Each number is 128 + 32 x the weight over its row's rms, rounded and kept within 0 to 255. Layers, rows and columns count from 0. The size above them is the row's rms in percent of the matrix's.

# layer 6 MLP down (transposed), 768x256, rms 0.0764, rows 521-529, columns 0-127
size [101  99 104  93  97  92  96 105 102]
[[103 113 125 130  87 172 109 136 239 112 129  75 131  86 113 117 140 103 112 146 125 105 144 139 106  94 127 104 120 130 154 135 136 124 172 116 211 139 122 102 164  74  84 168  90 160 115 116 175 151 218 139 156 135 100 181 102  83  65  70 145 150 170 117 147 149  98 102 154 217 106 184 134 181 115  73  74  95 134 137 126 122  81 197 106 135  81 142 187 153 144 123 107 187 130 151 132 127 145 153 124 150 165 192 154 127 166  88 167 116 127 158 140 149 147 147  84 168 132 121 128 113 173 104 194 156  93  77]
 [153 160 121  92  68  83 105 151 179  90 134 118 114 113 112 116  76 113 111  89 112 110 149 146 103  77 109  95 148 157 151 147 132 145 129  94 147 151 172 107 135 118 142 116 107 176  78  81 109 163 164 131 131 106 147 196 112  88  74 112 111 148 193 156  87  94 164 144 141 255 128 118 137 132 122 130 124 132 127  94  86  73 149  88 151 165 115 110 172 160 137 133 119 156 111  85 115 108 112 166 160 111 111  79 200  79 128 108  97 121 138  99 169 183  93  84 128 105 186 118 122 127 192 120 118  88  87 164]
 [198 112 142 133 143  98 132 111 167 139 135 157 115 128 119 143  64 131 105 159 145 153 128 144  87 148 146 137 162 127 102 143 147 161 173 202 123 102 178 149 149 174 127 139 170 171 141 130  88 145 112 178 182  74  91 123 147 109 132 182 120 155 131  94 127 170 125 155 183  59 100  88 127  99 116 163 168  76 116 124 167 165 119  95 140  70  96  83 115 132 145 164  96 146 125 224 112 120 197 122  89 165 187 204 156 125 145 117 145 102 138 184 133 156 190 180 123  92 135  80 166 104 114 147 160 154  85 156]
 [177 124 171 122 146 111 103 105  93  80  99  66 127  96 137 115 169 113  77  77 119 136 141  92 127  77  98 126 121 191  95 136 138 125  69 141 106  90 143 103 137 131 153 153 124  85 155 112 146 183  99 154 147  60 165 119 183 127 102 122 116 150 112 144 126 121 133 182 169  96  80 128 199 109  58  98 148 156 154 168 110 186 154 130 155 180 122 136 137  86  66 161 160 167 100 117 187 122 127 139  98  57  98 119  60 124 148  98 144 102  92 109 138  97 123 136 108  82 156 159 125  92 134  92 118 146 153  94]
 [127 122  98  69 116 175 127 121 123  93 199 139 132  97 137 134  98 102  95 129 138  59 106 152 103 140 103 100  86 147 153 186 158 156 141 146 116  79 162 172 132 105 101 120 163 159  96  44 169 187 116 120 156 109 135 113 123 177  72 104 109  81 122 139 116 108  88 117 161  96 139 159 152  96 123  81 108 195 106 109 168  87  79 107 144  88  86 133 152 140 151 156 123 104 174 161 147 155 115  97 153 127 151 105 135 114 134  78 122 110  85 108  89 135 150 145 127 109 151  93 120 115 149 116 151 111 141 113]
 [130 164 175 121 113 128 136 145 100 141 105 147 144 155 101  63  91 111 134 140 113 176 160  77 143 107 166 139 154 133 163  91 153 163  73 155 119 100 100  99 134 115 136 108 166 110 126 119 144 105 174 133 153 153 151 138 126 126 115  90 130 147  91 124  95 154  83 144 113 250 143 142 173 131 176 129 164 173 169 166  61 141  92  98  93 121  95 104  86 131 178 118 137 123 143  82  96  93 152 105 118 112  85  97 138  72 138  69 126 131 146 174 135 175  64  93 176 108 122 107 110 113 111 147 139  98 110  85]
 [ 83 152 157 131 185 159  79 116  25 118 138 126 130  80 157  76 108 115 125 102 194 201 120 121 162 156 111 157 134 139 157 119  83 111 160 145 220 138 109 115 188 157 110 143 122  68 124  89 146  60 122 138  92 131  90 157 177 150 118 123 157 128 157 110 151 166 167 104 122 133 114 144 160  87 153 137 112 125 101 101  80 132 170 128 108 116 109 128 105 143  96  87  88 145  90 150 111 105  86 101 158 127 145 194 123 169 132 109 121 158 134 132  84  89  62  77 128 159 104 146 162 113 140 129 115 131  79 117]
 [140 151  94 161 147  98 197 109 145 117  58 131  97 135 139 183 118 154 139 140 142 123 161  51  76 138  92 168 142 131 131  89  96  97 149 171 148 120 161 140 152 100 132 107  97 165 179 150 165 101 140 179 104 123 120  52 142  83 120 169  81 146 107  98  88 125 131 135 106 199 110 170 148 109 157 107  60  68  73  85 199 129  70 124 155 117 133  91 118 159 149 118  87 133 112 127 107 129 107 147 125 153 148 114 131  79 164 175 176 112  80 112 113 147 149 163 136 172 122 166 132  90 118 112 144  71 133 103]
 [140 101 140  96 124  65  99 172 121 105 159  98 125 136 134 102 125 153 145 116 138 154 153 123 120 106 120 167 155  95 129 134 195 134 135 139 114  85 143 104 126 130 151  77  77  84 125  88 155 109  73 134 168 200  88  96 105 157 126  91 133  86 110 157  74  86 149 164 150 121 140 125 164 140 199  66 101 130 175 165 110 138  68 179 155  69 140 156 140 124  98 109 148 128 101  60  76 147 129 146 163  97 105 145 109 117 146 176 116 137  76 155 220  75 146 160 142  85 154 173 106 148 132  82 186 130 116 152]]
# layer 6 MLP gate, 768x256, rms 0.0843, rows 522-529, columns 0-127
size [ 94  95  92 107  99 107 100  98]
[[159 212 137 145 152 151 144  94  97  80 128 156  59  84 190 110 107 122 100 132 146  53 170 153 146 122 131 177 155 136  91 158 180 142 135  79 135  96  49 133 121  89 107 117 170  92 109 104 186  72 142 130 105 153 107 206 123 127 124 176 115 137 118 131 120 172 121 105 141 155 187 109 156 131 167 116 146 126  97 115  86  83 150  81 169 214  85 141 136 148 156 130 103 174 119 150  95 147  98 107 138 108 101 117  69  78 123 184  85 175  91 142 127 105 132 125 112 136 121  88  69 109 127  62 143 129 137 130]
 [144 149 133 140 123 113 198 124  66  85 192 165  87 164 143 152 165 143  97 115 139 136  66  62 187  67 198 131 121 149 116 156 140 117 135 120  84 152 138 152 151 162 109  90  54 133 120 150  92 122 142 142 131 141 141 116  84 129  76 108  71  89 111 150 156 160 105 136 115 143 127 142 168 132 154 184  71 159  80 166 104  40 128 124 155 157 141 127 182 171 109 121 156 101  86 129  98 104  64 143 168 175 121 154 116  94 138 107 146 128 116 145 121 169 124  58 124 146 139 134 163 194 103 105 177 178 113 106]
 [122 155  87 114 179  77  45 111  98 187 116 162 103 168 165 130  65 158 131 166  76 169 157 148 107 146 110 177 125  85 167 136 140 117 204 126 163 131  65 177 128 179 128 203 103 134 111 101 149 113 134 154 115 101 171 139  73 150 129 147 169 101 130 110 122 182 109  86  91 126 137 107  89 132 116 164 172 145  85  68  93  98 152 128 106 125 126 181 139 133 162 100 106 107 152  88 141  81 161  87  97 113 147 133 127 171  96 134  72 121  97 145 133 147  79  68 138 115 120 116 159 139 133 141 135 115 141 159]
 [150  92  77  94 116 133 181 117 115 133 203 142 121 138 140 131 201  98  94 141 172  94  91 159 118 145 153  88 141 101 108 102 103 129 113 184 102 186 105 112 148 138  73 142 124  77 128 100 175 119 210  62 179 130 149 108 120 133 135  92 117 129 110  90  80 151 162 124 101 155 169 132 124 132 115 138 113 126 204 171 180 114  49 146 137 147 155 110 146 151 148 158 127 134 141 178 122  88 138  88 113 218 194  60 100 116 117  97 115 116  86 166 129 105 135  83 154 100 185  80 152 128 107  90 139 130 129 181]
 [125 130 159 131  57 111 109 109 144 161 150 135  80 169 134 106 124 109 129 165  83 163 176 123 134 130 181  60 187 168 129 117 128 119 116 163 146 177 126 136 177 132 121 150 138  71 120 124 137 162 147 154 161 133 155 114  99 172 150 140 121  97 118 125 156 133 109 134 113 156 104 137 192 163 197 152 198  79 171 169  69 125  75 147 138 188 120 123 129 130  90 103 163 165 106 119 140 120  91 162  94 113 122 196 146 129 100  82 158 126 147 109 168 180 103  84 125 148  93 125 144  80 105 147 182 123 137  80]
 [163 123 120 151 185 118  85  94 144 149 155 191 101  93 197  91 139  81 106 129 183 135 159 133 167  78 157 156 146 155 187 125  66  72 123 127 159 161  82 151 141 110 170 135  86  91 139 145  87 144 125 108 145 146 142 151 146 127 131  80 136 103 122 129 214 133 127 134 125 109  98 144 171 141  52 107 153  60 140 107  97  68 159 138  94 145 108 121 132 167 113 129  90 106 142  81 127  98 127 116 217  96 139 142 148 104 147 148 148 137 105 162 112 127  82 130 165 133 184 138 123 130 182 115 141 147  61 189]
 [ 98 102 142 120 111 160  81 133 111 114 129 112 164 163 119  95 138  89 118 137  81 134 146 195 171  91 129 165  81 160 130 154 152 124 135  92 165 133  84 105 122 187 126 131  75  79 117 102 129 116 139  78 198 116 112 165  68 106 172 156 144 100 120 139 123 147  65 161 170 132  92 121 187 110 129 161 147 146 162  88 147 155 123 152 106 157 111 103 152 114  85 104 163 187 182 105 171 185 100 159 129 186  76 103 137 140 107  62 121  48 101 148 151  58 174  92 120 120 129  59 122 183 147 186 161 180 104 148]
 [182 125 110 133 197 122 212  95  94 151 169 137  66  86 131 102  97 152  94 132 127 106  88 149 119  96 172 101 147 130 152 120 198 124 133 152 113 217  94 134 189 113 189 155 195 169 105  95 155  65 157  61 143  86 130 105 100  66 102 120 157 128 130 133 148 114 126 106 132 158 113 163  79 184  95 188 113  67 174 118 117  98 131 157 137 146 105 108  96 102 168 158 194 102 127 110 114 170 123 104 140 151 113 138 120 154 152  84  94 134  78 127 135 133 123 125  70 133 138 129 160 116  95 108 115 103  97 169]]
# layer 6 MLP up, 768x256, rms 0.0793, rows 522-529, columns 0-127
size [ 95 101  92  97  98 109 105 100]
[[127  81  89 131 225 112 121  93 144 154 140 150 141 117  72 155 145 138  89 131 104 123 162 127  96  97 111 105  49 134 107  85  98 150  94 183 138 134 166  96 103 122 171 136 135 146 128 152 128 137 171  64 134  92  79 117  77 149 106  96 168 159 162 112 183  93 176  96 190 153 159  77 132 135 136  74  57 118 117 157 112 115 107 161  78 123  96 101 123  95 135  90 104 151 110 112 127 185  76  64 133 133 147 119 143 162  94  85  82 156 161 170 138 156  95 139 134  47 156 129 156 152 118  94 135 186 126 151]
 [111 162 100 127 126  85 109 139 110  88 123  91 104 158 182 184 187  60 101  92  99  87 102  90 169 142 139 140 132 114 110 117 145 137 103 138  58 124 141 139 166 141 129 109  89 147 126 136 122 109 125 144 115 133 103 142 110 130 183 148 178 162  91  60 113 177 130 140 115 139  91  62 171 136 140 136 133 147 132 117 104 148 116  56 161 109 141  66 129  99  94 140  87 158 140 143 123 124  91 195 113 111 132  81  88 111 124 139 123 157 149 113 121 153 157  81 169  63 181 205 153  97 113 109 135 184 119 127]
 [120 110  83 143 205 115 160 159 111 139 124  91 200 180 152 148  90 106  97 164  92 190 104 126 112 115  96 113 161 124 113 132 116 100 156  69 161 112  91 143 129 132 154 141 140 121 118 143  94 168 100 105 148 154 157 126 190 148 118 151 101 163 120 166 128 138 139 105 133 118  70 186 116 131 115 115  98 220 119 126 185 140 162 149  98  87 154 142 117 185 175 201 170 141 120 186  90 114 188 189 120 126 150 130 116 138  92 131 162 131 112 132  89  85 132 133 177  98 135 128 108 135  61 153 138 134 129 132]
 [135 118  95 157 166 105 141  68  54 121 153 158 130 126  96  93 113 131 195 149  47 134 125  80 164 167 131 140 156  93 111 112 113 128  86 194 160 107 162 114  82 139 153 160 133  91 144 163  88 158 120  92 107 170  93 165 147 163  84 105  93 190 122 154 149 135 106 124 151 123  80 150 100 171 111 125 127 120  84 109  79 160 111 119  86  78 126 116 101 179 160 137 163 167  76 127 134 108 103 142 198 151 140 181 147 157 110 117 105  91 167 141 133 147 136 114 102 145 162 157 144  97 183  81 137  98 125 160]
 [116 139 205  90 154  77 107  71 107 144  98 152 152 100 118  89 122 167 129 116 149 115  88 148 116 148 127 137 110 123 138 146 109  82 123  98 162 136  95 123 139 170  97 169 173 171  76 131 125 180 162 129 100 129 107 160  94 149  88 152 116  92 173 138 141  99 113 148 127 162  84 177  97  46 113 153  89 156  58 124 155 111 110 140 132 163 107 145  87  96 116 173 102 110 107 146 112 125 191 105 121 156 172 106 118  92 159  91 119 153 138 145 128  80 105 117  74  71 182  95 124 181 166  66 119 133 113 169]
 [137 161 157 129 120 165 183  87 125 122 152 108 119  85 184 146 101 121 125 122 145 158  97 103 168 133 150 136 120 106 144 130  86 112 111 159 180 160 139 111 211  95 105 118  60 130 119  99 126 128 126 174  85 133 187 114 100 124 114 149  95 130 124 110 124 128 162  98 138 102 129 120 178 170 156  77 112 153 161 131 160 135 133 186 105 172  86  81 148 151 140 129 164  90 136 151 123 107 129 120 196 118 148 133 134 138 161  41  68 139 155 106 185 115  78  97 167 186 122 166 117  92 113  85 138 129 111 100]
 [ 92 115  78 157 104 127 132 133 154 136 171 109 154 136  80 142  97 149  92 171 140 140 111 128  66  63 145  89 156 116 169 151 151 121 199 148 163  89 202 127 183  84 150 139 131 157  83 172 119 147  94  88  82 120 143  93 174 132  74  92 144 230 143 108 105  89 148 154  96  85 134 110  96 178 125 130 149 147 108 118 153 134 158 135 160  77 139 101  91 178 146 142 131  82 137 153 168 155 186 128 130 116  94 187 125 118 137 121 142 172  74  87  95 155 119 127 152 123  98  85 175  90 111 140 201  61 187 144]
 [ 87 140 100 146 129  94 122 137  84  62 171 123 102 135 138 139 104  93 143  67  85 132 123 130 160 123 105 149 165 126  75 107 122 164  54 198  65 127 176 124 125 121 124 147 156 114 135 126  96 137 124  98 124 132 129  97 134 168 106 141 143  87 100 117 107  91 161 133  76 131 150 149 129  67 187 118 138 122  61 166 153  94 108 169  59 127 164 103 159  76 155 146 141 105 122  81 113 103 158  48 118 126 191  98 117 216 147 116  82  82 129 114 101  71  89 106 170  88 168 124 151 121 104 133 113 123 120 134]]